{"lr": 0.00777, "decay_fraction": 0.657, "batch_tokens": [16384, 32768, 65536], "steps": 4183, "dataset": "wikipedia_en"}
Each number is 500 + 40 x the weight over its row's rms, rounded and kept within 0 to 999. Layers, rows and columns count from 0. Numbers have three digits each. The size before them is the row's rms in percent of the matrix's.

# q: layer 7 attention query, 128x160, rms 0.159, rows 56-63,120-127, columns 0-159
# k: layer 7 attention key, 64x160, rms 0.157, rows 56-63, columns 0-159
# v: layer 7 attention value, 64x160, rms 0.13, rows 0-20, columns 0-159
# o: layer 7 attention output (transposed), 128x160, rms 0.151, rows 0-19,64-83, columns 0-159
q56 095:513489501514519457494516554488544502514465520461507522505553528452535445521482454496657564453418547458468537509531495477513539494490399504456503519471450536563471556490504522464515451498593504535551479514551487535518539481503507518512482532489538412591480540518529471462514523528492534533538537575518479504509528531408461480566469475469558519495541430500448491466489453491508529463471515452517490520467525460572499510493544504480614528449458486437541466445454584471516550495475459
q120 099:509525526562475508446451496507474545513507530526384528531471565475461489526501509487476525540413394525555535493494546454497440484488624493514485503482551485447552598498532512491459488478434506498439538555491476490517558470466448510434470561559552519461455476501506548524467537558553470541524524484475506490438451462499537468496523487524569505472488451559441502556493484460526413533500503528459449480451541545509410488492440495497445484540484581536520476492488516541496469570503491
k56 095:566539520412523495535517514496499431462406495519489480513460499443545515515534444438456496499567525529484472458533473555542513453427527457540488460532458493508467455471444424456491506462535486498542457465464434438507521570507463500489532508454485508480501428491488523511529511488478474526526413563507403551487614497536473557477494487550463546509568491520424463538447470493507529533467523420509500487475490459536416481463466490466448453436488514479535449478534414495456561466530503
q57 101:530508518548470520456533423487502521522521496524548471489516511450460445498496494534541473422442467484504441494523524530468455501530529432474460527519535571479537411471497440508531528482481484498428556423501445461565528506520494560486506469546469444521495435508479422483499511509444514466526526475500521533569454429531476445529505495626502489473445504446499543603496560471481531582499497568549505518433436545452510524490512482421547565534469512476466495556550452519462530568498491
q121 099:443537525493396460494555597478462430503519477548552490428481503511530538492500446500464532486469556496520518507489477582478476486439545482474551463554556532508497497499490510516441512506542521469521503506552552499508466446533536560527443499512486503490559446508588396471532500428581453499527498531536509521457562460490482506418438446507488544444469473468509494465500483529466465498457528538567465452514509547504486497502553499530514487581535547398533592497475417476502435469490502
k57 099:444466492492496483539386475491495548478483538486548571513455521511498386497422578491453510512554486514463482513444537500535457563492533511518478577487506548482535499496495515520546545570465494462487570519527523530516525507512526487486531426441498502508491489499493541436506426480539537455483524445427477503500531510493446627524562568523535568513507477560522478487520478568496471443483430463473475515480521493509528543520566524447438533563519457490506590465527564508534480417517473
q58 100:523450523394510540504452539454511453500551532498514537517507509485562531467446570521536501503479507530515469543477494488524520570473443422484427531452499496450538545446537538504493461443430479547548449507511485472558573482444505534486528472511449488495468543429512556497530553413480437633545526523472492475498487513545532506427462461569460488552473560387532468517520565495461476517541499550491550499491421515528508490506496515492508449511518470542487485551482574533454543480486519
q122 101:510498527446471540467527480471519561486437490470558545546515537503455521481543444511501490481450527570435527494487511498460518465550565489506434479441484581568508494519472520477559468517564498566472467491492519523450522470537528497540464491504564543483563553489500524623398565438489533500486510493532526543510463465425481561572589528496483556401509526523552507459493467483478468519479481406528531505530485444448560516499464493480519461543498499466404478534501470586493503490485499
k58 102:488458485526508427579448471470489526540520439442430472491473445515494522532489596517454482498535503490572507430487526545462513487539459484513548453480524504524489483547551565474465573496465512553502484523456510497580465506499526472493530592556444472472530469477504500458587476515490592438521573446580517452513499474484519578524463477522468481510488470464456462482537480499484532442491475485426499484494482539511520465473435514484440413441483536540537466468532534434434577432461522
q59 092:485488561554441500496532445511519444445403507509528437514476585570469507541593491501462464467479481519502485523549567529529482434555520485480476497521455474496531561470427530494528567511576492556433508523534540523493551536512575478501464469447479535534490536501410554462488476533448493451534480541466505467510515583507455442465486490483491593496464554515490493529494433546486506535527595490487545543564492500522526485538445490441498497429464500532534506482564568551457467476454479
q123 101:445534437403404507507515527493506519463531517484461577500521481427451498471505486503496488506530521507452516513495501566458493520542565494523425444528489588493549521424540512514538489502429554485520412444461544522529510540431582440510574506516504494521480486515483493586497497410508511558492526560571524497446485507504459537514449460495477502465522492528549497505524479524482426532575466507502490476479493443488535531494583547501529453514458510520493503536434376473575531507536510
k59 091:547479501530523551510482515520456495425527508463501496516504456544524505466475544469522459532532481561520475450527517461506487496556533546485587512476502517489498457425526510509489503456471519486491510523513466505433432551496537514466448442558414519460526477519502515503465512548555534485459536483551475515531521610537593521555437572499456481510561509452496460452414579434538484475535464550492487502453482556567508512503496486478403564569447430512579550483547491535583477435487486
q60 090:538459518452502447492492540536575459550508477481499430480455496474499493487568514589496500500503481431512503494503508455584439503594511496492450495485536504487490484479555444490480524597446489561527567466535528482492513544473472501546588461535522446465468526555586505513524470503540461493544463466483432505536494493509570524521527401482543432517494501586463562514552462494467473461511415465568549515476573499547531528547476469534439480515477488522448541486499516584496533561491553
q124 102:472518495487530533486502434563518566480540482535504526524519511470514533503462443545576524498390539472373464604462517550485443581458500497517435526440496552458411467450472457542566553559421466484546575569582470507449491461514403503491485523460461500508445488530525497508486562468551446494510477498532463485446530477507519528471488509499470504513489482472586487508511470503465465537470554587508516511511508506501495446503456529496511532524541490546493459433486489474531512499451520
k60 099:495516536466475522524556478572552489469569527496477505499494445517427541510512488518530469491509488501521516467409481500549516504472538570610518562512558504426496412494495499530434555527516552465469501515516425507548522547484497463426498557505519490482529425465463456578526497467457455563495514513442504470535552541564510544447492554509541510522482494549540516488536427528506496581488502522405438461492482619566521551459499540488535451497533474474506514521463508463432501573511493
q61 094:502569482566523530548493459450489530469454447512525473529523500422489510558537470498527485475505540468487501460525527492533500543562517523565492517538466403485502554502500564479529456428514581480530508549528446450537467464469473508534488438536491486551499431522494427587537502513420542489570481503452489481532468442490568477549475487510500531471431482522447501419517508528477479456498537577463464503505386518494531533462569522441486486497519529484445481453457523552521616461494438
q125 090:505531472472466493558473478571502506470499570551500514473490554491513497483457492464504417524517404488557444525531540478538460561490497498480438487529530529450494545486442545466512477458425480487477485502468436480622502543490502480508471441551479471498456452477440459441566505487499553537511483561491534455498478520527499575530502543483546524540536564462461501494411557523511430529611525557506479447542480515407539474445507478486512457427563492488534519490488483500543497419457448
k61 091:528520433536506473525505535508421447459442528463455453481502504487544443574500534451453512465528394542597547554508496527474427522479520513508479500509421547530528388537497441465468492501518455429470587513461515505459584527520522518439519504429512556523489486490480473452525501505518485503520500562534481474474400499479530459533490462568454479493484502505490490588449510508492444505476526496523490439495586525477463538466543500488509458418468493501568572514527532451506459457521538
q62 092:544507519483543494478493438530513488444551476459506506501519545497519483450487515419476468516488568532479473573466486440472585562485562470518526538610543496501517509539484497525506458409466495454436392496539518553517475523534481461504489554509529491478525465460454560461452515535565523554466516407528492559542523498515522554468535428433432479516509479474549498468530479512499525502586530455473515585425533518434511493544509546552496506476453561515474550493526487473484476396486496
q126 095:476489443466543440513497554517502544433526488547476503486499483569559512536476545540577502520553514540480512522440422578501446498467480560542478536508519533503482560526447525493535551475533440456509441460553508456556543506494485486466507560527525507482512483564553488515500463531496514537591496476426459527579516436520567478444550525566500480524589519464527500545439536502531430502564500621534550478434542464495530539458469506485487499499444539464522537532441509550457533522534465
k62 097:452522475545459429537415532479420514481555535533480457500564532444456460507508502525489506541487429545464566553490469404551534515476535431482478459462467504516526458531516550495491613497538491510550516487612517451476502499471544554454553559584531539439479523466524470487540514551425460492520479541534497524472481527510527534476525482489534538517492496484443528487492521555509428475470443498529518533537437453502529517520473459503531496578556581519518556484491435536545422480470479
q63 095:518502494554512498518481505489495571514525498472610536421474528527518535520488451560472527564491479505532495521427500527513454534527507518591565480513494500508571491659487413526544475473568503469463553496505515505469476510494564491464464506536505506613557474548519509553600481485550477472498434477536525520492539490517516470479513518498461492482469604507523513462554534434472504458520513513559554536476584517475540519512476512457520569560479454494529441509484511513434547519461524
q127 098:541487451532498509490596463500455509516551420518516472511508501468514410468489517501480437434464508551532554561559529454530440499505522483462494545478480520425478496513397480531471477586494461494474490457571531511520523522544446522533475528493517485507485496496565465532467473550442561453505477466548532493439481456535504454561556542491524478516499488519501538493552561446501515496445446438533450474480530419446413534459520488449481537550470536558463523497500428498612481444538560
k63 093:494456574485447466420615443401509465570509499540517540541513494559510479396451496481503475479469551532509565510470497486498514487542529512477489452504513587524505541523528474522520556524592498495484559472504528531549561491491458554467501453600506539501479470470454474510483459471419464545485569530490496472498510493425503434588433434530479578503537472520485496502491513437497531546498503498520521520454463501520485493437511581518456483502481520459564533518532465471505506442496428
v0 100:466479539508490553473589520564545521528461457463535472452531470461448478544561470507448475454549582504548538443513505559516498519521472522582566498500487494466431517494480528494501449505410548474466576542510447519524509481456518431435478510436401572409449427533467416550578461509517555527529477467492547510495461540558503439490485502502542490485468533514445498498546497494531501511558528463522497461517529433477499523479459485533461505485548525553479493449497527499571567457492470
o0 097:530530528407509501536492482482456487462532502451502541454516532452471445484471486494435589573494497562457565523508482470560470480449543468457458460606460487486425479576523519568526462497511514534529449502534584495479500565528463485505452567468531532456518524462464497444425543519542399492532445405516523515504445518526495485454529501494545493468518498522463402533443501518508503503567483440538479535456479497549524506444542511542500508476542491553501441460539423485484545470499528
o64 106:462442496498494404479483499575480522506543451533463550571516492497543548475521494493536469502465508517498486511473448554433624491482497463495448521414534426511534456473493496575508509483561515520455450561494503498534520438476531507557538442574544500504516501513570538512509496542525529479467577546476394549538551547469454483531488474533491514517544495533496561461579487465489440434440499518500495516512520539460493528485536511424575463565520442518510587520498512532451528531566502
v1 108:553495510530536469505482489526515506515492490439476523474486599475530535508578488493478516527589492453438455506503430504453508498604560482546440534484483474503548525447542542487580520490561534479429493594517472501436536534595491522478460539496526528462446523439503523532505517507453520466546534543487553469494517505559547482546543520558522423520460457516502541496541479537508489508498538509543526534478529430526461545419489598468510498432439563478454480485427446503453466517559525
o1 109:535554466470450576602547458497489508502471421519519455508438474485485522533479502555541545475434474563416506407541491492508518496479459501467563530550446492546527550543505440538536436506443506435495506496425507507493462430502493487528462444535541484588488562558568465509527498521446431494441449456529475530483499610442518511484468535509512528505403505443462465551528486474496563516504517494478491517533548546467529461516564456544525500543514450477524520480518536490505543515519547
o65 100:516501457488578463471452519534529560500510552443520467448520455518523490468556472496451467568465477519532455536532519478500528514519477509464489589453488580518491531423459515501456570507476464522559522469505478540572508526476489472449502452526467530443436486463541566442489518489523511562478483509534509424552472495499476525494487459438521491480505591538492503498436516455541465493526511498486564591501445535496467525524524427399498488519550549552527468656566498562527507511487483
v2 100:507446535447577451518469520473547571466499493516513566478531499484438454504442506499502536472502494543526503582512464454438476540382515530519459520485476517553518426457522438487499484477523583408559456518554411466451494461537462540546466463485469470487546535606510499510452524439489497481456486525489436572438499570489466523494509482490503497499509531522501499488544496472489526476544501418423507548525561396489538530454457501503495531487520528578496534514575466510465515525470533
o2 104:381462495496547518501496516498414457530558476522487478485472548536516533484487504494513548549495437527480475442446438488442479503524524412428445470413482516449422503517486419462532492498489466547494497386473495546482502518450409501528492494562515508501490497511534479531540473474509517465509437520470445503503476508544522514493519515422452468455483518471536523482525480477480425470418526508495553430472519484533389531534482488552430523510540490537516472413476526579517470511555560
o66 100:526485507583455493546500514508603513515400575510473499586474501477515468542501520535494497439586503447495529534549526497536502516510489573466540497530501504524585526476413519554466526464460570546515503581524534490476504427464512561488502555484452509479483534498488534512528512587509498502502575462523565572552543536511443517467453531518501510489517482583501511486527534462556524447533459493516498536474492489568622460521503442511573512507507502532464518598553489521508459490523466
v3 097:494557464449554469550494487423475425519449505429537525460471492479551526523540498436474480453506485489514500505535517620537556439517520521478499448501555458489464502530462572510537492451502532570474426532497552460466485455497489428430475480521550557468466429417535549459400552513544444564508560468536464493525529535542544532585462502427479536526494543466484501491514534479515482535570437468548521506512479520519556473474532543473534470542493452478485515515460517504456539538469447
o3 101:546561486493559558474508513522511474470471514495520535526518451443447557469496545495498579502518521567526617450459539502515541554456499504403504465470493485517519521501459467445520527540482491437561491462444494547429529449541440435506502479415490525393475458453464551529423502427523522508497548485464445510478479489527404505538468501565555515542443465445491485492527493491510527534549452497479527567521500487511580533496505424460529498492536449473531469483502570466514506502451434
o67 100:557489543482483529489483483528495487520491518492536528433532469541549479473546488442576444535532485480528471451565407423484451452579460455511553532490458549451513512467557524557509458431472523502482515507538430457524479553503500532499536527525539457559510560539503471482549465484482499476540432531493549485452521468480624453489575488501474514507533529521486521519491408487544530436454486597481452479470505437481401484431490531525540504428521540482484499473493473584491477481441498
v4 108:535476521586432528431532497505495483497525511480499513562516506513504505520519526543491541520465527446458488573425543448491538453481539473502456448526472471447498493544528486492468473486465538516454488569434538513397472451516506491515484475593489458491577394484561472582526511452442468503473531555456492519464481492467558492436486547561468513568510514460443501538501528570523471471473512513556537489551465540495493523491588494530451487479571478467500444472626499468459535495550451
o4 100:492481513489474535537556488365460525501490513528534511477480493464511485439478488479464483440582474477432537580470436508457509475512495551503523433525526508559499449535511487531553551545488449472557480523532483537514537429506637463474547473553503480487531492528433422570467487551473520500559478531512493499492534560436469543493531471512440555434508513494465476451502502505486586527516470519521524439509485552519498492510535514421552508471434491510508561530505377476450536482510523
o68 108:476483507485528510564456418553459525521577506440508427503531524542451470490546515451530473517481487461548509551522598547553528520510521465459500547510522558478484446469511575446540489516504531479501527499450471504520433523455451520432439551513510535536474514460559538462514494496560446524474550438485499444483536476495499512501508450500562372626549504513566498480484469543564470485499479502495396554488498421471538442487487502519470527489507507568533502484487543525519446574490501
v5 093:516479437444488508464534568471507438498464461450461523498498498414486473507471536569466453490571460528495465454517478569540506456520473442462473499480432516516453540521547428505531508574464545476470520453471487519501488482525477459467503468512491475486470532471410474519471458494563502508488581591577500473509491582441448521529469520502489516453562442510433430605483530485537557498478444583450547488435497504487431493598477531535466543518531472504519494504463450546504548499468523
o5 092:567421533441589492467504486589467544535499521497456515445525484441424485496462537481530531402486483447474543522449475510488471508433490450495490509473550485532399484533484524437441498510550485474526513506460552540457494498422523505492497534427453475507529474503565551489518473503497458458528473425432539546459573538465559516501518504377545488510511535524465454541456463482550456546525501516513532514568437512492447524541433480515448523484526532512514477448467490509437511486474430
o69 099:438548438481429456517493489468555525489488487509471518509520391494510533510496510528520541535474426564476500507516541457512539469592497562560540560538448495448565479444469501476426576499532448489454473490502419438481501453513526456609536519510507482506532530465452528486522574475562475439454444524427474472496525439495506490474474467504507528569467502482504430487504576524477504478458588455515491428444527464511522487418519556544460494506508506466504467502504546518488506437427487
v6 092:457442470554502449515546489546510496499562445464501554477557552520477412521565483484544567501526518472503518515473563502534467510594471446512427545542507482499492503481524434484460547482493485521507436580468483514490539462563487525431496470518486491450499482447549473535501503610461603582509471461481565470556511552544493456583461547475499499528510548531500514464564536496486476500469447530497527464462535488556516514574534449467494465506562481439535495510507562535564412520485502
o6 097:533527495488460570575487480414549513548516494496497470526482472455475562471571490499577551467480471436553489495454467508489401460503471500522486526550514483473479500467424482545477493468487487463576466506536446506591499522515489501475473500530490521515481492526465550503438476528464444559579419532512528514415510483467473438515522500567481515495626537460519512562520476501507513579518517412492584555442520568448521512479463519505550534548491466477500421566536506498488497563504510
o70 097:543504491519520496442502512603487603450533549480499472514508461547528519481454521493447512535494566467466492452487508482508547559436502546463478492459503505541531537496529519431506514521575555516465523517488548483498473441484593490519544433495499451532521548466514454406506497485539446495432527495458523507573493481446544496571442443435474443442480477577456510444485461519563437479456505519489388550511488471498454476467497533456462541416459461550517547519465451489470523484473460
v7 098:521525475486497475463505472489468494527473473446524612507499474525567511531553472529419486499452483458559442582476476401532523557372516499517496593478490486517485508537495407527509540495496498484482514504483567471500525505518502504525555554555475543514516554539542535509523520499492418468481456505531506492481482572565485466493549525514534508488444570409521433493515492567487491496507517528615458469508520524500474525487488453542457495474449466538558567558496529511472413436520548
o7 093:437463496520521587450485447498525444508434510420498445440497451534466480438476568569544580477450502485487456506495486502537506485460496517607423492478509447526599452537580471534470568495464459500520559572497459511608512512460514463521579509533470506533472450571510508503531477576550568467481475472501523487546511483506495508474460517499456506513473490560510532494489512507488486491447467569503492453445511410469480476452435450492522520487530512490515506552522465581499493446537499
o71 101:474463547512476481515494589499462479541501531528462461572543431470542524570590486466544468441577464543457484534490524522503554484517496491509485505484522530543457529550452504527450449509476556519516450518518474587460549501488513558407487439486547487424427493462490448481415530481503460486559570491496433461425560473519503500513515485555479503470480490521432496507450473435459577470520516430513516535642484507513469464552501511540549441477467511467498522491537499541525519494491482
v8 094:483502510493545500606495535566542497376450501503428483542504439470522488496532534457560525490475530506474478437491432507529610518508480527512493547527586472479549462502487470463452539489460497485575504576531478516514477513458434505436433464554561370494483514491445490509500499506586520450466461491495506496474524481498499484521505454517484497492443432489476542561581494519491519468469448463500492470465462523431534575499468528483473496510442535495471401550451504485486534502459466
o8 096:479446493545481478457486484525445535541515530500456499544451462513508515477474426475488492460566460492507470545549483444543509569493489575482527510452524513478445476537479537428531492507629518484543481467514510534480494493436524515461546543475500501522537538489495457477492420540514475524599430569606508472544495521470507443483479436488546482521488468416546489539536517444571466457501513495494515479519475502577509503494545518606542545547504560482479510482535581436608518531473493
o72 095:519486516492502520531526532534554468501476555502502487467513519531463495504458563438379488574483509558523591453532508505471444491574465443475469491561479488527461569499510511497465474464501548497548521488475509545484539581550518468580515519530525469523477508508500556514531528497474496527432542523377561524501470511488501550498499554502499494478472523557464514457480546492458478449578454531521406501504504519418507561542512459504459409484489421518523453593516495525490450597474549
v9 102:513496486478544540467459436473487433542486464506441574533490524529550422521541465481534512525497569510490455480545509490514571445465525545509417514473450534455480506416462493493550457467487532515502500516504526509508541521508533528545445526512452431467537547475478551527546419465442512504492529469506518444489473496493500508502557497531529542452508456572466496422415545506490558530541536488484425458442471532574492443553566452480553444537538591483576503513483464500427473497502403
o9 101:529472478507474455494525482496460478511479475502498447542441495524544468537544464459455550579500524556595480447461435500491522489444518517578485426515556489510494499428556510490506473520425498527486481536532469484500425577505451466521443437509529560556567429545422455498454493492496555534502499541462536433513530522498482545511586493556535473542545507447556529482494409530518525491503545508460459518548467583447513489408463593493491520471517495482509451517523509523447555477538550
o73 103:427534537453502475522500532524536524482542501467450530414505516456525447493427461571491529468539379547536492555461584465518515545452489428480503477496541513470547515496493521388480446503569537501502469475476462488496615482416501424442539531444454483523515481542481488436477502479557518521521507493562474439523529486498553493526447521514472499508461481565496492498533495448460476535488542508546455468461590458474489505549513478467469487469529433495474533571477590498521526532483450
v10 098:413443490513479553478525529447459411495518506479474541530448519492525601464474411454551549503556492517561474495484510547440517430520497504510564419539533518480479552506475498477560465520522519535496470486516445510541480477471459479391443514467513534601419451580501555459462508505463465477508520547532456524506479542523506464595469541531487524499516519477564529538517539496539489507476465462509479516508486552580493470499445431482534534472503540540476465496497475407492517568545549
o10 096:521504495475497460465486548458647536474460518551607502470506487463439518498468421574514516550466505498448503518430522487501491468484444513479502538523536436519495495553518480461489488497468502456512486475485524468518511473513565470554491527517438486484517488509452459500565541425447591605504467608428421472501441506482502543473529529495500507593435487449479460498484446474526522544484561466442423531484504486496532533469550491542502487489528474440502549511418487514524513485484540
o74 100:544482491516525568459433439542426515490483499561477529529542474550632505479530500567478511531557491450522546528510473509475548546468541473502517492514490521472463473452433575523474553460421469446486510495487478461450491483550447521481472571542540513484551512460490540547530510450467576424499557397549511534537560540481553522507532481479540516490533468527497510551483576511508437514480410543564544484496502497510449456512492489458483483446557503498522448423500475533535493550452438
v11 099:463523505469489507391533516487525521426531471459485422519545524514523442514470431523504547583480492544557450516448571571512490484529486513402529494481444458433542530496466494490497563529493466497496546509453493436497502536523516487620518455558487463554512471490615497509452478438556444517480519482458487483494480458534486531522497497597492482511505516442485481535521526562539477531450489554425480492558469501506500466508449557543485508502585514535508483483427550515453469453442459
o11 104:560497537544517516485462518546507488490505540501551540527460538416478581420446476452498481496485451494473546510470509413528491455479520476538427527490554526559534535544539530484498428558568500520497529473479560570483588524523442470457496489490515506501508507508485478497467467589434511490461443541551587496535404502532453485452577487450508535481531458516517485449517498512556540518524490555507505493586525486481471530475531496462532443405503456434515498439496453486459528578489424
o75 102:474539433521470435554536428512504548492484464443497425497450494621551475522512537467564514431547545474507491567489538589509497534513512498525512499595471535506470422524505505465533512481475496449536503503509467504496501476461591491511531471532474521501551507517482512554485502467499456508568519530467396442516526469508501498531437565486511503487540500471499462547553459460525512526440503533542445425472493520451584446500470519550440470536478537516537556555525538423524481496516610
v12 106:586438557519482524502484464473469575517521481497487521490445471483506529489452456557539486474558450505535496578485426551507468485573499484560513496494515493513469409390506555487497507518573490486497577500529489495530580448453477528495554477542419481584534550558517525486491532458543451487489532505538475435512494497461458511519465536593512448448526525467428524531523536494476473535504458572450518515509437535488519527514485547433485549548530463545565496494560456532528422517562501
o12 096:503505497509508449532452454510545502460545427490519441473485528461426519565523482450531499557520540548463421479483434550507572482530518543490535530484452515464540554518460450460518547603547499415409518520495487572515459537502513550479547503480536501509462449513516525465534499461433504478442501537509483529514450452544543523451516545439488502540494504529512530524488491411541556590532506504466503512515419515499502514526466476461495568507443531516406403483477529558441489493562445
o76 107:459465405515447513554480499480498478516498527483592529473516494507550535549505527493476499477391496415512531515543520505462500483513523484470423527556560530430524499504537530545522484514507539511521474470484570471459471422507420465542407529475446537457498507509510491486563459572529519517432532448466493452453534527429497525566479466518524477521537553495493520567472521528497479449473486428484533461543534547545505440463538479567517432508574527481520519460543508482548530433432595
v13 102:537487539540460500464559515461487434478537506553499457492475504542471461565552536547572520476484531481431533507481538563478472459507555491479474433480545583440531438490517514498532485511473550454513504537519542540496447498412516453524479525568524583477461580518487428489449494517490456552470457540568559460494494448479473524540434497509465553430476449495490452483410488498507542461474444416507459471432508507448454536494510600523503461520504487412489483500557485516444486471518546
o13 106:468492501427446524541530510517514535534493509513525463545449580421504411579479481484470492456521454431436474554534471485493562426477502529567494510544458418522521473526459483538569505525441529483511493452433518521467475558465476477506544495499564531458538457447500547541468481474516486480556436507458472533428516501530549527542494495478513554514548424485440482491522487424521563474541510468561477485435524483491417466492456527527524503424552578491455524568560508490487514449513437
o77 096:476540512481578530503466519498450510509468508480481490417568574491487524521504432504505483453520495580492466393519465512524477560486506516516474543517524486448504515505515494474452522428523448540490492496499508473553528518510464424481492498444475453559437459478582457418516486538488515449468465527458549525539494535480480535421515529495508501488473556536554449442529422563488459536422536572469479460488496439521526496565511448510416514509456422479498491385432520540484525571491545
v14 092:511547532564519563472523484520550558492531452524536523446505456449484492491505605514470513473499547481550555474464508501527580526497550467476478483494485584470438513467496465499495466561561447542494511518432464532521459537448505551575462564539553503444532500478476505542509500446441488521523473580554461499497501494545451534464516446460474505456478550471530511528534466500496512390519444465524512487476453511533516515515486483449596384474455427553535499471434565439528555519530526
o14 097:506496450514462473507452521442443550558506493532483489532512540497498418529477503507442451470482517483440444500506510496477436589473471478487526503525548546464496490484544534547548566522428514568478473474568535543443519504448476507496537455568517447542519578518465573576473444433568513427619457494505588549468449472507561556498441437512488476494551489499536498517516577451455512542526493484459483533492490524505440509503465493518461483493504539453517548451557468496545436453475485
o78 098:443476481506508490476497465563592473480488520499520500538476477492500568448509500522501506566553540456562595504527448491524557428573538544548439498477497454565536466500468441582444486470548443460472405463466447470508501558560472487477475433483455570509468466527466425449507573510497498528485591514539499459521508482494506460549589557542469490478432450494398520471442447531528480512469536527518463503487550444469544524464525542483547488493537478471520508487500506505443481523490500
v15 102:522529582520484475497453518496497596536470482485486532466515457535551539481477495496459493514525484437488438576572517534507563445499481536556450539478511556472482475478505519539463494461445487489482536460415464545571522447463450420483488469569501392445508450493518555465540488517589555531435521453494528485431510518509486500573503444520485468473437590443520487518547504518501529481414514556523497499477588479509555441582537509524512460517493502544417495476472496491524519490522525
o15 102:484470455507471485454461461462476501504566478459495511468545457498455541573533633507503511552536453580500519488443461465494509550560490424568546440555520494446455463499484527582502445531556515464556499505502418488456489502475520547435501514469516524548477512539527477514478539447519483478459440503484584435549513520546460428459521574556580488545541539488450524548434588477521541473501455491473450532462525530475525475476452517517550522483514491483550479456475466505521444526551503
o79 096:436499460431470485483541536579458476514504475528528522481435458453424475448505534448572496399489524460521551508460559456517516528503553414476515554520491477551516508496515452462475538535519534492453457410554529553457517515542469474530563466508476451444448475495505492549541473515476500543521437523471406502423513526497545544532498490456486473508483418469508562421509500428498490479525503500519575452500530505502513523512570541554484525466439517528534446560571491482464463484414474
v16 100:465497387487534499440484451497501515429458525556396443490450543498469487483522513485448509428553541551486488524505537508516480558502551586420545465459461455474500497502458562484502458543518502525458561525508430459567539506525524515508470529455533537484478496480540520531530460526531505568443487479514501511481520555504539550473546451510491522524507446497539465477524503505530514544570537483530534464412480454534509435514472469540547532506541391470426471502500523502486384418499559
o16 104:509549551520479474497525453554416530510477505480505557558497465416516499474567505499546473518493484462523553504491565458455516466517511439572453450516481468498536433523478514518490456560458497527529462490454532482440455519558423458484561394474573410496471548480541532467502479521483565488431547485500488508511503498509585478497503479550540500491467490527492512523426562501475466432403544483506449479567523502554551460486569520534427447489518535481574505523561495477528564467489543
o80 093:505458432490532532557420512517516483528480517525491520514475461562461504458419468524546534491421528482499444490497475511487456465457506484520552532489582505576503500516486501454462514485475545481525434534499538518573589451446478534566544567467433528542495500485401493544487469498563493531539368506433475543503537439505490476525471505470527484533540465503529490507514385501500470578539483534552518519527522543464479512543467490469500600543502464429441548489474515516482524479558468
v17 098:509502469471533444460509485509512452426446505464445553499529491574528450496480486500516488503564551511533473541423425469476508434561500472555551461472478420548470553564499438505542592541446446531535532519500476538519517487468494543450448565515520517507393462517519482454525418488488417445475504498505546533498452485514563592485550499514506492451495467519531532493440516542506521485505583462490570491466427464475555543534463509523516576504515457545444523503546510485526441537494530
o17 094:496468528428502437542479516529476524522488480411495559508538429520480566504519447467506556487390486517465510496459487514486561424512485515562517555508520470486392519456478506522467464554569478517540489548479518432462448490537474483522477522495444507528476593531483585539524533567509556464514539548561506532488478466452485484517492496509424493533467509558541530533565542546507500490480456441519483476511483454563455498524546528505555485554487543459501535539444449549525593410538530
o81 106:534548491541531513535475426538497517528456448506428491575489519495470523471435504483520491491521469488457545596543538500541470526544481475491469497493532561557529529570507509449460505514429489469541495469483521479527518427464493488522519479519507481502519452441469469478470496483501535533421471491524454447520490561498483478465424480516507514474512526506487457478431517487517481450538538542559511544543611536499617564428497448526462418540511518451596419496484432516479543573488408
v18 103:486490512556545431462487467496504453512488503503528493458555446514394513465442525475512528532579462483481485453455568469495526515480435445524506480503463495541473474385473598475445515576461485506463457521514487550468426459561513488574478501531458509499508468541465499492496496534593492500404541469539510488532507547530480467528527569434502458446480555488558483517435465507502546492511537458494479527552515494528550537601473520497452554471486470449551553490566517494452498548575498
o18 096:413520538467532479501518470487506506500499483485469525562462515505485486481534494498535533587570507415476463526545493501506525472521444462508519572428615484490472579567457455529533448547512515423516471472524476470517525511484506526484510522525533501449455502543500477511471449465487586492492439497445542553429571504407517526416507535418499492590557451488470501487477495460509491498526427461496535487498528557450519481477494593435466511528535544463458481459476544432499578456499506
o82 110:564521510514462477525488492499516565487523507489547483511521506466499566501485555547511515461480502576463540422415472463519455472437538534487511411510512526542545450490458429478521533406521444526510577530425515525439500487493521550431532528545513518455532459450542508472542579542434443462552527505574447432505458462465529488515466441605470504498504476522548542535498526506531456512438513468430533526480488494553493509417520463527535521505516486534501505454532397542450480544516498
v19 104:536516559469457543546478538440495524485479556566580489470494493562485494472523487568462511480532526478530471479526482446514486465512444509463431417511523516541539529505486441499519464551519452538530531482512508505584422485479467439569528536519491418580519499473447457528470493546517495512450455541449580477485452561460540428555523526503531441584522487475557513512496479503495542525453481476496489482482520496458615448489461525511521486456488477510512542461491505483652466505445445
o19 104:442480507492536541503487495490529532527526500518461554502541457537492430454479492449476483543519522418492509476535451500452453525498543518552549578517491523496505493486499485599502454461465390540409438535541474512444537463515514538564550579444474506515410498479491541449612516505401478484521499486528543440549529432537553507416523503564509483503529490507491484613532519440440499465508488559472494546476553530482461534500581481545522486529465491533515476464476509481474518514507501
o83 110:566505492547519425481550526511502515503512431475531499464489555436569586503564503543543536436529562566488496543447572498533513529459480483458480514521460363459504539498524501406489475535507539560484533449488480503540498558470476494525479501524497503499505501470539568462382495451511488519428539472538476509403404536480460521504462536525465484576464487508505493485526563519505484520470524485515494426490462473537572497482481533527440482488436529419457495474511547457476473520464496
v20 096:530486572455461543491496449475499514512491555502513491447549462509549460542439460501488525495518379411506527478485515447501578498609511487532450511494540492491493516469501481492514539478450470586502603531522458466430422486538499557526561496481483491465485470445481518476444503510522625470458525481470502521491494476465475501388573494525466565493493509478472484481566504465499499507519530538442452517454497537496432516560464483558555523448488445498552516543568467503567475499485531